Part of a small language model's weights.
Size: 10 layers, 4 heads of 32, vocabulary 512.
Architecture: biases, untied embeddings.
Training: a variant of Adam for these matrices, 95M tokens, 5803 steps.
Each number is 50 + 12 x the weight over its row's rms, rounded and kept within 0 to 99. Layers, rows and columns count from 0. The size before them is the row's rms in percent of the matrix's.

# up: layer 5 MLP up, 512x128, rms 0.149, rows 384-410, columns 0-127
# down: layer 5 MLP down (transposed), 512x128, rms 0.129, rows 384-410, columns 0-127
up384 104:42 50 58 53 82 57 36 54 49 44 50 44 49 54 71 51 69 18 50 64 59 64 52 68 44 83 44 47 54 53 56 47 44 50 42 54 46 58 58 46 40 53 52 49 51 31 43 45 21 51 26 41 67 49 48 55 44 42 24 53 52 65 62 55 47 58 56 53 54 35 47 42 46 67 41 62 32 46 59 45 43 49 44 52 36 30 32 34 65 56 42 42 70 40 37 60 47 35 60 74 51 65 50 43 58 36 60 51 54 64 36 49 57 31 59 39 53 38 75 48 34 38 46 37 28 57 81 59
down384 095:28 35 50 58 56 50 45 78 55 34 54 57 39 42 31 49 35 74 60 63 39 63 51 27 24 72 55 72 43 56 29 62 49 60 34 42 66 64 41 54 59 50 45 55 68 53 49 51 49 49 50 55 25 49 57 46 45 54 54 42 44 60 41 67 54 50 59 45 36 56 51 51 60 63 54 36 67 49 42 45 48 76 61 49 41 70 50 17 64 62 42 27 41 28 56 28 46 61 45 63 52 56 54 67 52 57 60 60 34 57 39 48 27 46 53 45 39 62 58 43 32 50 47 72 52 45 42 58
up385 099:44 43 41 61 43 46 64 50 46 52 46 30 27 53 58 57 63 33 65 31 41 70 40 26 47 61 43 47 59 51 55 67 31 62 37 45 55 52 61 30 41 64 36 67 79 31 45 57 46 67 54 54 47 29 58 45 36 70 32 42 33 57 60 37 24 46 64 44 40 49 49 27 53 63 47 37 28 67 72 48 48 51 55 53 51 43 59 44 56 62 52 51 37 37 69 62 50 45 51 67 70 57 33 39 36 52 66 58 52 54 53 52 34 43 24 49 50 56 75 39 47 37 51 39 40 49 54 50
down385 090:47 53 69 64 48 75 52 54 57 51 49 51 26 70 54 50 51 67 66 55 34 55 56 25 59 50 24 55 36 36 59 36 45 51 40 48 58 55 60 31 38 66 30 49 62 33 42 48 58 70 52 40 57 49 42 58 58 46 35 35 41 35 51 70 45 43 61 53 39 75 56 38 45 74 40 29 70 49 68 42 55 55 50 70 66 72 38 54 48 66 32 39 46 37 60 40 56 55 55 51 60 28 43 59 41 65 56 56 43 69 42 59 48 35 49 23 30 60 43 45 50 34 45 53 51 63 54 61
up386 101:34 44 57 60 33 45 41 46 46 47 44 51 40 51 62 53 47 50 50 48 57 41 49 38 72 25 48 53 63 34 58 44 29 71 47 43 60 59 57 45 75 63 50 51 62 64 49 46 56 62 57 37 50 52 54 38 73 34 68 35 51 61 69 54 49 52 62 40 39 37 40 32 47 62 31 45 57 62 70 54 55 35 51 36 61 28 44 53 40 79 48 54 66 53 43 57 36 48 58 47 41 49 44 65 65 30 50 44 54 66 88 64 28 52 42 29 41 66 53 23 37 54 51 45 73 58 45 60
down386 102:49 41 44 52 53 32 31 34 41 56 55 54 59 39 26 40 50 56 67 53 45 45 51 47 60 42 64 39 62 64 47 54 58 42 50 43 24 57 47 54 37 63 46 43 46 47 65 48 53 55 50 52 47 53 52 54 58 56 47 50 65 66 60 53 70 52 36 48 45 56 61 61 48 65 47 51 49 87 56 41 38 60 63 60 68 34 51 42 27 62 31 33 66 40 53 40 52 66 36 48 48 53 41 46 28 50 69 61 46 59 56 30 32 47 44 43 19 35 40 82 47 47 61 58 32 43 32 86
up387 079:54 41 55 49 55 45 66 52 43 57 43 41 40 64 54 51 34 55 42 57 44 50 48 44 33 33 49 40 37 59 56 44 44 30 29 39 46 46 52 34 45 43 61 31 58 54 69 44 34 51 40 38 41 56 53 54 27 43 68 28 63 63 27 42 44 50 60 63 51 39 40 48 63 48 59 41 24 47 37 46 49 57 46 79 50 45 49 38 51 54 28 23 72 46 37 27 54 57 48 26 56 84 46 52 44 60 40 48 69 60 54 75 62 69 53 59 61 67 62 62 57 39 53 57 53 78 57 54
down387 086:46 59 42 41 76 56 36 39 54 65 45 49 48 37 47 44 77 64 58 28 44 63 34 49 66 32 30 56 67 55 55 69 63 50 60 45 54 42 48 48 51 59 51 53 48 48 19 62 69 45 61 63 57 59 55 47 56 32 45 25 58 52 66 52 67 46 45 53 43 53 41 53 37 17 31 35 68 62 53 53 55 48 41 48 55 45 52 30 44 40 58 43 52 61 70 74 46 60 60 52 44 53 60 59 49 55 54 77 63 41 35 22 58 41 35 47 55 36 32 35 55 62 65 56 43 33 41 40
up388 091:66 43 52 41 59 47 30 43 38 48 50 52 27 37 43 43 59 59 40 35 49 31 32 23 15 70 72 60 34 53 38 50 39 67 47 48 47 52 34 53 69 43 37 43 68 36 23 63 78 51 51 54 47 49 34 45 53 41 68 49 69 50 67 59 42 36 62 51 65 49 45 65 35 50 63 42 66 42 33 45 52 65 47 58 38 44 58 48 76 52 67 53 56 56 41 63 50 41 55 42 50 53 60 41 37 32 45 55 58 61 48 57 53 76 45 52 58 47 46 39 48 59 49 57 80 49 48 33
down388 091:53 49 42 76 36 50 47 48 39 55 58 33 55 60 49 52 67 49 36 68 47 41 98 58 51 53 55 51 37 58 62 44 51 32 69 52 47 54 54 54 53 61 77 35 67 34 66 47 44 68 59 32 50 71 57 42 56 74 39 37 52 44 34 33 56 44 48 46 37 67 43 47 45 40 53 58 57 51 57 53 45 43 36 45 59 68 32 52 53 49 31 64 63 35 62 54 48 37 30 63 58 49 52 41 33 53 59 54 76 44 38 31 54 48 31 29 52 41 37 65 53 47 48 45 68 47 29 50
up389 100:07 38 34 43 42 44 70 50 57 46 60 46 52 46 65 73 54 34 54 40 60 27 52 40 47 51 50 55 61 50 58 54 42 39 45 47 34 59 44 45 54 70 43 55 60 48 24 46 40 50 45 45 41 47 68 52 31 38 52 55 65 56 62 45 34 55 54 53 43 25 39 40 59 78 36 49 69 36 41 46 61 47 61 42 50 20 39 40 56 48 76 56 71 59 49 63 43 38 54 64 50 53 72 44 53 35 73 55 72 53 58 47 71 45 48 55 61 48 48 29 37 44 48 57 49 28 45 53
down389 104:41 53 29 52 38 54 50 70 47 44 60 56 38 33 58 38 72 58 77 32 52 55 45 61 55 36 48 53 39 46 40 34 43 45 63 44 48 58 45 50 60 39 52 44 49 50 54 54 47 51 66 34 16 36 58 51 77 61 51 59 32 58 48 51 37 55 61 65 44 66 60 62 61 68 39 67 51 54 51 49 18 71 54 48 60 38 60 64 53 61 48 55 56 51 64 68 45 31 57 58 53 35 36 50 68 49 24 39 33 53 44 31 53 49 58 36 32 51 50 31 57 83 50 48 53 50 25 51
up390 103:50 58 40 50 65 56 61 53 45 59 55 40 46 36 46 52 53 43 47 35 60 46 68 47 51 79 53 49 51 51 57 52 41 34 44 35 56 44 54 34 49 62 49 63 74 41 34 42 45 59 49 69 22 34 53 43 53 39 66 45 45 52 68 46 50 57 49 49 53 40 42 45 45 65 50 19 48 42 40 58 57 59 49 52 62 55 38 55 66 38 71 49 51 62 66 31 49 54 54 71 61 62 39 36 45 38 57 40 73 41 47 56 59 64 01 81 69 49 60 35 44 48 46 24 52 46 60 35
down390 091:45 39 61 38 51 51 59 50 60 42 43 52 62 29 53 52 58 40 31 37 55 38 59 37 45 56 65 52 48 56 31 79 56 62 28 56 44 45 41 71 44 49 68 62 42 42 48 47 49 68 63 53 48 58 43 53 75 50 42 59 52 57 55 52 66 32 46 51 61 51 55 46 52 36 31 24 36 61 43 46 58 44 36 48 26 32 52 62 68 66 18 64 77 48 47 60 40 36 53 48 70 37 42 67 75 48 63 51 59 53 38 50 38 37 55 45 58 64 46 75 23 33 54 40 54 45 51 52
up391 102:41 42 49 58 58 46 71 52 74 45 55 45 61 37 54 54 54 51 57 17 72 52 47 59 40 45 52 45 49 53 62 46 63 58 47 53 62 55 72 51 23 64 26 46 52 76 31 65 49 41 60 54 36 44 51 51 41 40 53 47 45 49 55 43 23 52 42 54 66 39 31 40 67 54 54 33 33 37 19 44 67 57 54 54 58 33 43 59 34 53 48 51 58 55 40 43 37 30 46 47 44 65 72 56 26 31 62 50 55 48 49 49 80 53 45 74 42 44 66 52 27 45 41 48 49 51 63 58
down391 101:46 40 39 57 43 38 57 36 66 36 62 40 50 58 35 52 42 49 43 33 78 93 40 49 63 29 34 73 54 57 54 42 63 50 49 49 44 54 24 41 31 57 45 80 38 55 36 50 68 30 60 43 56 53 53 57 44 39 44 48 66 53 61 58 38 41 52 59 54 58 40 48 51 57 51 41 14 48 56 49 73 52 27 41 65 50 65 68 36 46 60 52 42 56 60 37 41 36 65 55 50 56 42 52 49 57 67 54 54 45 75 55 32 52 47 67 51 63 67 47 35 51 42 51 43 51 57 44
up392 084:40 14 66 52 66 52 37 48 60 36 33 33 51 32 79 56 65 42 45 31 47 55 35 64 55 56 60 44 62 53 64 46 38 46 46 57 53 49 44 25 64 71 43 58 37 50 33 56 41 60 33 57 45 62 42 41 36 51 33 61 47 50 56 43 62 44 45 54 49 60 62 49 62 49 61 56 45 57 57 38 59 52 54 57 68 51 48 42 26 47 61 33 64 52 46 58 44 38 71 33 53 52 43 42 36 75 65 90 41 23 57 58 42 37 63 34 34 53 47 49 47 51 56 48 43 35 54 66
down392 095:39 65 30 31 56 47 70 53 21 49 56 54 63 25 46 61 36 72 49 54 62 50 49 66 39 40 47 62 54 34 52 59 67 56 49 60 65 51 56 59 73 38 45 60 60 46 61 57 44 54 79 60 46 29 25 39 53 41 54 44 55 60 48 33 35 39 48 51 43 37 51 44 70 35 58 37 61 40 58 34 46 42 52 50 33 35 31 29 34 43 73 61 61 63 28 66 57 41 50 45 43 57 49 36 33 54 65 44 66 70 48 64 58 64 47 58 73 47 52 48 55 40 45 60 56 34 44 52
up393 104:34 39 52 43 60 62 38 39 64 50 52 45 53 58 55 54 61 48 57 41 57 57 60 19 39 57 50 63 71 28 46 55 51 45 49 49 62 47 65 65 55 59 56 49 73 45 46 55 44 38 45 38 49 39 46 32 63 44 35 55 54 32 54 42 18 30 62 34 61 52 62 18 54 71 54 44 61 68 66 40 50 29 60 60 45 58 21 37 34 54 41 49 55 40 48 48 71 48 75 43 51 58 39 46 55 55 44 61 53 64 56 49 55 62 23 49 46 33 55 48 34 35 55 65 77 54 37 52
down393 107:53 67 50 42 68 61 51 60 66 13 62 70 36 35 43 57 36 52 68 38 55 52 62 45 34 40 44 50 71 29 49 54 52 34 44 52 41 57 36 60 80 47 42 67 35 43 50 51 61 36 49 50 14 59 58 63 59 51 64 58 44 58 48 37 42 50 47 39 41 64 63 43 49 59 39 52 50 29 54 52 41 41 41 55 64 38 61 67 44 54 46 58 34 44 37 45 55 43 75 39 50 59 43 33 54 69 47 34 63 58 67 33 56 58 36 40 27 40 73 50 64 37 61 50 53 66 46 49
up394 105:22 44 49 50 37 59 33 30 31 44 45 48 53 43 48 67 29 52 46 64 58 20 42 21 49 48 38 64 44 51 46 63 44 50 44 45 43 56 56 42 51 33 39 48 56 58 37 58 57 52 67 57 55 38 55 26 46 50 72 32 62 46 76 60 50 49 45 46 55 43 45 39 58 53 62 61 63 37 51 44 57 40 44 44 40 47 44 43 42 48 71 68 81 45 49 53 52 26 47 36 67 58 57 40 57 19 64 47 59 44 62 60 31 61 52 77 55 64 59 49 45 28 59 59 54 61 70 43
down394 101:42 61 62 49 36 67 53 55 44 38 60 61 77 42 55 49 59 39 46 38 60 57 32 51 63 42 66 58 66 44 48 49 61 45 51 48 49 53 58 60 32 71 42 62 41 45 41 50 48 45 50 39 42 52 74 39 41 59 40 26 46 55 48 40 57 51 37 63 57 62 53 43 57 61 59 64 52 50 35 34 37 47 46 42 38 43 58 40 46 31 48 42 44 64 54 92 50 59 43 54 34 34 40 39 63 49 68 66 83 48 42 57 50 47 52 29 33 27 14 60 57 56 43 55 49 80 45 59
up395 097:51 52 37 34 59 50 66 38 61 47 51 52 65 29 38 56 46 48 33 39 71 41 51 38 64 67 59 41 47 46 41 43 57 56 43 53 35 49 31 20 35 56 56 57 62 32 57 48 29 61 41 35 52 49 47 65 50 36 62 72 63 51 55 18 50 67 54 53 39 53 31 31 38 71 60 46 52 28 55 68 52 57 48 58 46 37 41 56 53 56 47 52 59 51 51 51 86 43 36 42 57 57 52 65 61 41 55 79 52 44 39 63 58 49 54 63 53 32 35 56 50 41 26 58 69 64 62 39
down395 086:48 51 52 40 51 53 63 50 52 71 44 45 36 47 36 46 48 54 53 45 77 40 59 31 32 62 68 38 43 40 62 43 45 48 47 45 48 54 48 51 25 69 34 61 66 42 58 51 14 50 65 38 52 30 51 78 56 44 53 71 40 56 61 38 47 53 56 58 35 48 41 45 47 43 37 49 61 24 51 46 62 67 45 63 74 42 42 70 52 60 56 43 45 81 36 74 42 56 28 45 61 48 54 41 32 43 48 71 36 31 37 54 55 39 46 51 67 53 35 57 57 50 41 38 62 55 65 49
up396 098:28 33 55 45 48 46 21 59 54 37 49 36 53 52 45 47 44 42 61 68 65 42 47 42 23 48 46 62 42 60 75 43 31 49 39 41 43 61 50 52 51 88 54 62 71 56 51 44 51 40 65 62 39 46 47 41 46 33 46 42 60 29 52 37 47 37 62 47 57 28 54 45 51 52 54 39 65 44 45 30 52 45 69 62 36 49 49 60 49 25 56 38 93 48 66 60 59 45 67 52 67 62 47 47 66 42 52 47 79 49 54 69 58 49 53 56 50 49 54 53 41 47 61 50 56 51 68 34
down396 102:71 41 41 61 36 48 61 52 56 61 71 60 71 58 45 41 56 55 32 60 55 54 50 43 46 58 47 52 29 51 53 68 66 48 48 48 29 51 63 57 43 53 28 62 44 49 57 51 15 54 74 64 56 54 46 66 53 59 27 57 33 31 23 23 56 46 45 54 64 79 65 36 47 58 48 48 35 63 23 45 42 29 47 74 46 49 50 39 45 36 43 52 48 48 66 50 62 52 64 35 59 36 42 55 52 31 50 50 53 49 65 67 41 47 54 43 57 46 44 55 50 66 55 51 43 69 31 38
up397 109:33 49 54 66 47 39 50 50 60 60 49 50 55 50 55 57 57 49 46 44 55 53 41 29 29 42 57 72 89 60 46 50 46 62 50 41 36 55 46 42 58 47 54 49 53 58 38 55 69 41 52 48 24 50 20 28 56 33 50 64 49 51 50 49 45 35 54 44 50 30 28 28 53 57 54 36 45 40 61 46 64 27 56 43 42 46 40 51 47 40 42 37 47 51 52 54 46 56 42 46 67 52 42 45 67 60 73 37 62 69 87 78 43 56 51 42 61 54 51 56 50 23 51 30 43 57 28 32
down397 102:20 54 46 15 54 41 44 51 48 58 63 61 71 78 39 56 32 49 57 54 47 44 61 44 36 68 53 55 39 52 46 48 53 43 40 43 35 54 38 45 53 47 58 53 62 39 41 51 46 41 44 63 40 52 76 67 47 58 53 50 44 67 65 55 61 56 45 51 63 51 47 40 37 49 47 43 60 62 44 37 54 62 45 43 57 44 53 73 48 58 54 68 38 57 67 42 27 47 46 77 68 54 49 53 71 47 42 55 50 35 32 53 48 45 35 40 34 55 74 56 34 35 42 07 58 56 47 76
up398 100:39 41 61 16 68 52 75 40 46 47 56 42 33 49 57 55 55 40 45 59 72 58 59 51 33 69 57 42 50 58 56 36 35 52 35 50 55 55 40 32 48 64 63 74 56 52 28 50 45 47 57 40 35 83 70 64 60 48 31 38 66 75 33 32 32 51 59 49 40 47 40 33 46 73 34 38 62 44 46 58 60 36 52 41 47 46 54 42 40 53 39 46 49 48 63 46 42 58 51 55 61 57 56 41 46 43 57 68 69 51 43 50 62 61 50 37 36 55 44 16 50 55 57 28 38 57 46 50
down398 116:38 54 45 70 22 28 53 52 57 52 50 48 46 36 20 40 57 54 49 49 45 39 57 19 50 56 44 57 51 53 35 63 71 54 48 37 56 55 16 62 47 36 54 34 49 54 80 45 62 65 60 58 57 34 58 56 55 51 34 55 69 43 44 40 42 52 69 49 43 47 40 48 65 35 61 72 57 63 66 55 47 64 42 41 72 53 31 46 47 58 52 61 52 36 54 55 50 32 66 44 56 44 62 67 74 29 50 60 61 44 71 67 56 33 49 59 35 49 56 61 42 54 41 49 58 37 57 34
up399 108:60 47 37 58 48 54 44 61 69 42 24 41 59 31 68 52 56 38 37 38 48 60 42 59 53 57 43 47 48 47 61 46 59 30 36 62 35 53 38 40 29 48 45 57 49 46 49 44 17 41 58 37 62 48 46 46 46 24 37 32 56 53 41 54 34 73 63 36 77 56 42 59 66 67 43 45 65 60 46 80 52 46 52 69 46 46 34 37 55 46 54 76 39 58 54 50 68 38 73 61 31 37 60 60 55 31 58 34 61 28 60 53 57 42 51 76 54 47 60 44 40 45 49 42 58 61 55 51
down399 103:29 69 60 39 25 42 48 37 32 49 62 43 54 42 49 77 58 53 44 42 28 77 47 40 41 44 65 49 61 25 32 45 46 51 45 44 41 50 61 34 38 62 58 48 56 52 52 57 57 26 33 69 41 45 48 57 57 53 60 50 56 42 59 41 51 42 37 71 53 69 42 37 66 51 37 34 56 51 76 31 56 40 54 49 66 57 55 45 71 47 48 33 68 77 58 54 63 67 53 57 54 52 44 56 49 26 63 33 63 59 49 53 19 60 47 60 46 53 55 45 57 40 57 25 45 49 41 50
up400 105:43 48 56 46 65 72 56 52 52 41 47 36 38 34 72 57 69 39 32 56 57 53 32 64 46 60 47 35 47 71 58 49 58 47 44 42 33 56 45 35 36 62 68 55 47 35 53 48 40 32 53 55 69 52 35 47 36 46 23 31 57 57 48 55 25 55 51 43 40 43 56 59 57 49 49 25 49 53 46 67 60 36 54 49 52 37 48 15 53 69 56 62 56 53 36 45 52 64 60 54 28 41 65 50 36 40 55 43 39 45 40 56 52 32 43 45 44 59 61 50 43 47 49 31 57 72 91 70
down400 107:40 63 40 45 56 74 43 34 55 55 60 63 56 56 49 60 57 60 45 45 39 57 42 24 53 26 48 60 55 58 55 45 42 43 45 37 44 55 43 39 41 48 36 60 67 23 49 47 70 39 41 65 44 60 35 49 50 52 56 41 61 48 71 57 73 30 33 57 57 51 66 40 41 53 54 56 54 51 42 38 61 56 50 45 49 63 38 56 67 53 54 36 24 56 51 64 25 63 68 88 60 43 50 67 70 20 58 53 52 47 76 33 32 38 54 59 41 44 48 60 37 49 46 32 46 63 36 54
up401 092:36 69 57 31 69 67 56 46 53 39 48 48 47 28 66 52 43 40 49 38 43 44 35 66 19 66 61 53 51 66 76 37 72 53 50 48 33 50 77 52 56 63 54 58 47 74 35 55 26 44 44 59 42 73 47 63 65 41 46 68 34 52 42 34 44 59 62 45 46 44 36 48 37 47 37 38 67 46 42 59 67 52 47 44 72 44 47 47 48 29 44 44 32 46 71 49 57 51 39 41 33 46 47 57 58 55 44 54 43 71 53 58 65 55 49 16 64 55 61 45 37 52 49 43 40 51 61 50
down401 091:67 68 50 54 43 32 73 44 57 57 40 48 32 48 55 04 45 42 47 50 44 51 74 64 47 42 49 51 58 65 56 52 63 47 40 52 68 60 61 51 44 59 51 80 54 34 39 57 69 52 37 52 52 21 65 44 62 53 60 33 34 57 38 54 44 55 47 49 35 35 61 45 62 44 61 47 59 71 51 30 47 50 48 66 50 49 60 30 56 57 76 51 68 37 48 66 32 39 44 58 33 43 39 44 40 43 42 53 37 53 49 60 52 63 58 31 68 50 77 48 41 44 48 51 45 47 51 30
up402 109:48 29 63 49 60 54 48 45 45 42 31 54 43 55 40 69 63 19 57 63 57 57 46 51 61 76 43 51 75 62 67 32 46 39 24 47 45 56 48 52 56 71 45 64 39 71 48 38 26 38 51 51 45 52 34 71 33 47 40 27 61 62 48 48 34 59 44 50 48 50 46 25 55 62 40 35 47 60 58 57 71 33 68 62 68 49 57 38 45 40 25 47 42 48 51 52 47 52 44 71 36 41 66 60 56 49 38 42 61 44 69 61 66 52 56 49 46 41 42 38 51 45 45 18 56 60 58 52
down402 116:41 52 44 74 50 68 37 70 41 56 39 39 49 56 43 52 71 57 44 42 73 45 49 49 51 59 72 42 23 37 20 50 42 63 69 48 42 57 61 73 63 42 55 47 54 45 36 50 16 44 61 56 50 44 55 57 39 79 59 39 68 78 52 54 53 51 56 50 42 47 63 54 53 57 52 59 29 61 36 69 43 46 59 57 49 49 28 46 45 43 36 39 43 48 48 31 49 51 35 73 55 42 57 46 45 56 49 33 70 57 37 32 60 42 60 53 58 33 33 55 43 55 41 56 75 39 41 47
up403 086:51 46 65 67 56 60 30 61 35 47 47 42 45 59 82 50 57 40 50 58 52 48 44 33 50 62 60 72 64 54 58 47 27 42 41 51 51 45 57 45 38 72 51 54 68 53 42 59 29 57 58 48 36 55 64 47 60 36 31 65 34 56 64 53 41 38 50 65 47 52 74 45 45 70 61 52 59 60 46 44 43 58 49 81 51 57 22 59 43 36 49 32 72 53 56 51 39 47 55 51 57 73 36 37 22 61 31 37 39 41 47 63 36 41 38 33 56 65 67 40 49 55 70 60 47 35 44 47
down403 095:42 60 39 42 55 57 56 25 57 69 47 40 61 62 68 45 58 56 38 50 59 48 46 62 49 60 24 66 48 59 73 42 71 46 52 57 24 45 54 60 51 32 43 61 44 36 31 56 57 41 68 51 77 69 54 42 43 45 32 35 35 48 59 67 47 66 57 36 34 53 54 63 40 33 38 53 45 51 55 18 44 37 45 48 54 42 54 49 62 66 39 48 35 47 68 58 28 52 65 47 52 59 68 78 58 34 42 63 20 63 44 47 39 50 43 42 47 39 51 73 60 43 49 51 51 52 48 41
up404 108:38 47 57 32 49 73 46 58 68 32 62 52 45 31 65 55 46 43 46 68 41 51 41 49 40 56 63 75 56 40 55 46 43 52 43 53 25 56 61 45 53 71 35 57 53 56 36 44 35 44 50 46 26 42 48 17 34 58 51 71 59 38 52 52 54 34 62 41 44 46 60 55 64 44 41 43 76 26 67 53 64 54 54 51 39 55 62 53 51 51 60 37 95 33 62 52 44 41 62 35 55 56 50 51 56 55 72 48 74 40 60 58 51 39 54 48 48 60 46 53 31 32 45 72 48 55 45 46
down404 105:55 48 32 41 41 43 54 61 44 43 65 51 36 58 71 46 53 44 48 60 47 59 48 51 56 67 63 31 62 72 71 56 51 48 42 41 37 53 53 68 49 41 66 71 50 47 40 38 42 28 81 48 43 45 36 32 60 60 40 34 51 42 27 45 59 41 44 51 47 35 43 57 52 61 41 39 50 43 24 62 42 54 38 60 51 51 52 39 18 42 63 55 45 47 50 74 37 67 40 42 51 48 65 55 68 50 18 58 44 47 51 49 59 54 62 36 76 37 73 59 43 58 42 64 68 56 68 64
up405 122:46 48 56 67 51 53 51 33 66 49 47 48 55 64 62 57 57 56 42 49 51 49 32 47 57 56 53 49 68 50 38 71 41 33 47 54 43 58 32 45 58 72 57 41 50 67 60 47 59 58 57 70 38 78 27 52 33 46 53 60 53 41 30 42 46 57 46 34 61 52 63 46 60 53 36 46 29 49 62 47 85 26 57 52 44 47 49 27 50 30 41 39 59 38 43 45 61 18 49 30 40 51 34 36 45 34 69 35 64 67 62 62 47 48 55 56 56 51 40 53 45 29 59 72 74 59 53 52
down405 135:39 35 63 75 66 51 41 65 59 48 42 58 55 51 49 64 50 53 41 43 53 48 32 58 45 73 40 56 50 63 82 42 33 41 42 56 68 47 57 55 49 72 41 45 46 39 53 42 50 53 66 35 63 52 45 68 12 77 47 42 47 45 45 48 46 55 33 35 50 44 57 46 61 63 52 24 53 49 39 66 41 45 52 52 46 30 62 58 29 48 48 45 40 44 42 55 74 48 56 41 46 57 08 43 46 67 57 46 59 60 62 54 45 43 37 62 46 34 76 53 68 38 48 52 64 55 50 44
up406 099:44 32 42 57 60 46 71 43 54 60 40 48 41 53 45 50 54 24 43 47 47 41 45 73 42 64 47 46 64 40 51 56 66 45 48 45 37 61 30 55 56 74 36 47 51 46 54 63 48 51 54 40 44 47 51 61 17 48 47 41 39 59 59 35 45 50 59 59 51 55 62 54 56 73 34 54 55 58 79 54 57 29 63 52 36 39 54 48 29 46 35 65 45 47 33 48 81 54 59 41 24 27 61 35 44 28 52 30 42 44 66 56 72 58 55 33 55 37 56 33 34 62 49 30 50 40 63 42
down406 106:43 63 45 56 53 53 34 52 48 55 42 62 23 33 60 40 38 49 42 65 62 54 40 50 68 59 52 56 62 59 47 49 36 47 29 55 42 47 29 49 45 38 59 69 38 56 52 51 44 54 33 81 55 63 54 49 53 55 48 61 48 56 39 71 34 49 66 37 29 31 47 57 58 55 42 49 23 62 45 63 53 57 49 40 64 74 60 48 67 47 35 29 45 36 55 47 50 72 54 60 57 48 48 34 42 64 57 34 39 28 70 56 31 53 32 54 33 59 74 58 57 64 74 60 29 58 42 44
up407 091:35 43 52 55 59 68 34 26 59 52 62 33 52 56 66 53 74 47 52 62 64 53 36 47 36 52 36 65 41 27 44 61 52 62 57 46 56 64 64 47 61 62 37 62 45 59 54 56 42 33 45 54 40 53 49 48 51 42 41 60 33 71 32 65 47 57 39 49 48 33 41 57 43 51 52 58 45 44 43 35 64 26 52 47 42 10 42 42 54 53 66 75 70 35 54 55 28 38 50 60 55 82 41 48 43 56 49 51 40 59 46 46 40 48 36 60 51 53 44 36 42 21 62 63 50 32 72 61
down407 082:51 60 60 54 41 61 48 31 54 35 37 49 60 54 44 36 39 49 46 50 30 37 59 38 38 77 52 57 22 50 45 48 62 55 48 48 55 47 38 59 61 57 54 44 31 28 50 60 34 37 36 48 73 37 36 58 42 70 47 32 56 64 50 50 53 65 46 45 55 56 58 45 39 51 57 78 51 26 67 55 39 51 59 34 59 39 40 53 58 45 49 74 48 58 65 37 40 38 56 57 46 53 61 61 56 52 53 52 37 69 47 58 20 79 48 28 68 47 47 33 53 70 33 45 51 70 64 70
up408 096:40 41 41 36 50 56 37 36 43 39 53 37 56 55 48 42 57 42 52 55 61 54 57 47 50 58 38 75 48 55 43 59 28 81 35 40 54 56 54 48 62 60 51 51 50 65 39 45 52 45 41 40 29 52 19 21 61 59 62 57 23 66 53 60 51 40 60 49 50 48 33 26 50 49 46 53 49 55 55 42 62 34 43 60 42 49 36 54 49 54 59 49 78 53 45 70 37 45 62 54 39 77 35 59 71 67 49 54 43 41 35 58 49 23 60 69 47 50 80 63 50 35 47 68 68 42 60 44
down408 094:41 27 75 29 53 58 68 54 56 49 49 64 53 55 46 36 44 39 49 53 64 28 44 57 61 60 59 30 53 65 30 39 60 53 62 59 55 49 50 68 38 55 51 39 34 48 49 48 35 73 45 56 78 46 61 65 52 34 13 43 40 64 48 51 53 58 46 39 27 70 49 50 56 39 41 50 61 46 37 51 49 41 48 31 56 36 49 60 63 48 38 46 34 46 52 54 61 46 26 60 62 60 48 41 25 27 77 65 69 58 63 42 44 48 53 48 70 48 55 53 54 53 63 27 49 49 51 39
up409 089:50 48 46 56 66 66 34 47 43 65 47 49 57 57 55 57 53 20 41 45 50 55 51 59 57 65 71 48 50 64 69 54 29 55 60 63 62 54 55 43 39 66 64 36 48 75 40 46 30 40 31 34 55 68 36 44 47 36 40 60 21 58 58 52 50 71 58 39 56 35 59 43 41 44 51 56 31 43 28 40 50 66 49 56 49 42 42 38 49 19 19 49 52 90 48 36 59 46 61 59 47 57 61 30 49 48 49 48 55 42 49 54 42 46 49 49 71 48 52 45 26 41 48 54 51 43 60 72
down409 062:33 44 45 42 39 58 40 53 56 31 56 46 35 52 57 48 51 41 49 40 59 46 43 55 22 37 57 58 61 58 43 63 44 40 41 46 41 85 26 54 40 71 41 33 75 54 69 41 47 60 44 50 50 63 45 54 36 74 44 44 43 65 49 41 29 44 62 43 26 36 47 44 56 54 30 61 57 41 41 66 55 59 53 55 34 51 35 46 48 47 67 72 45 53 52 52 47 59 51 48 59 57 61 47 61 28 49 50 64 62 43 79 60 67 58 41 54 74 61 39 43 15 48 46 54 68 62 60
up410 097:41 46 50 37 52 51 33 44 54 54 44 41 39 53 68 63 63 57 37 66 67 45 43 31 40 57 42 83 68 37 38 53 47 60 45 47 53 53 52 32 50 53 56 54 73 46 23 50 42 51 52 57 47 60 41 31 40 34 42 61 64 40 44 59 23 58 39 51 67 60 30 36 72 46 46 58 40 26 62 58 55 52 50 46 50 57 41 33 43 48 41 51 67 54 63 55 45 36 63 64 29 62 54 47 72 36 44 33 57 61 70 70 56 53 34 68 80 52 49 26 48 43 60 63 55 50 64 50
down410 101:44 55 41 56 50 60 36 58 52 51 32 43 42 54 42 52 63 59 54 49 51 53 65 43 61 81 76 35 65 50 46 33 52 31 58 43 25 56 55 48 60 25 68 39 68 50 47 47 49 50 43 42 33 41 43 49 53 42 41 58 68 41 65 40 56 62 40 38 68 50 69 42 65 57 49 54 50 61 39 58 32 68 58 56 49 42 44 47 25 56 59 37 58 60 58 43 86 51 43 71 58 39 54 39 52 47 65 59 62 36 62 54 36 45 26 58 42 39 54 21 64 59 44 60 24 51 37 37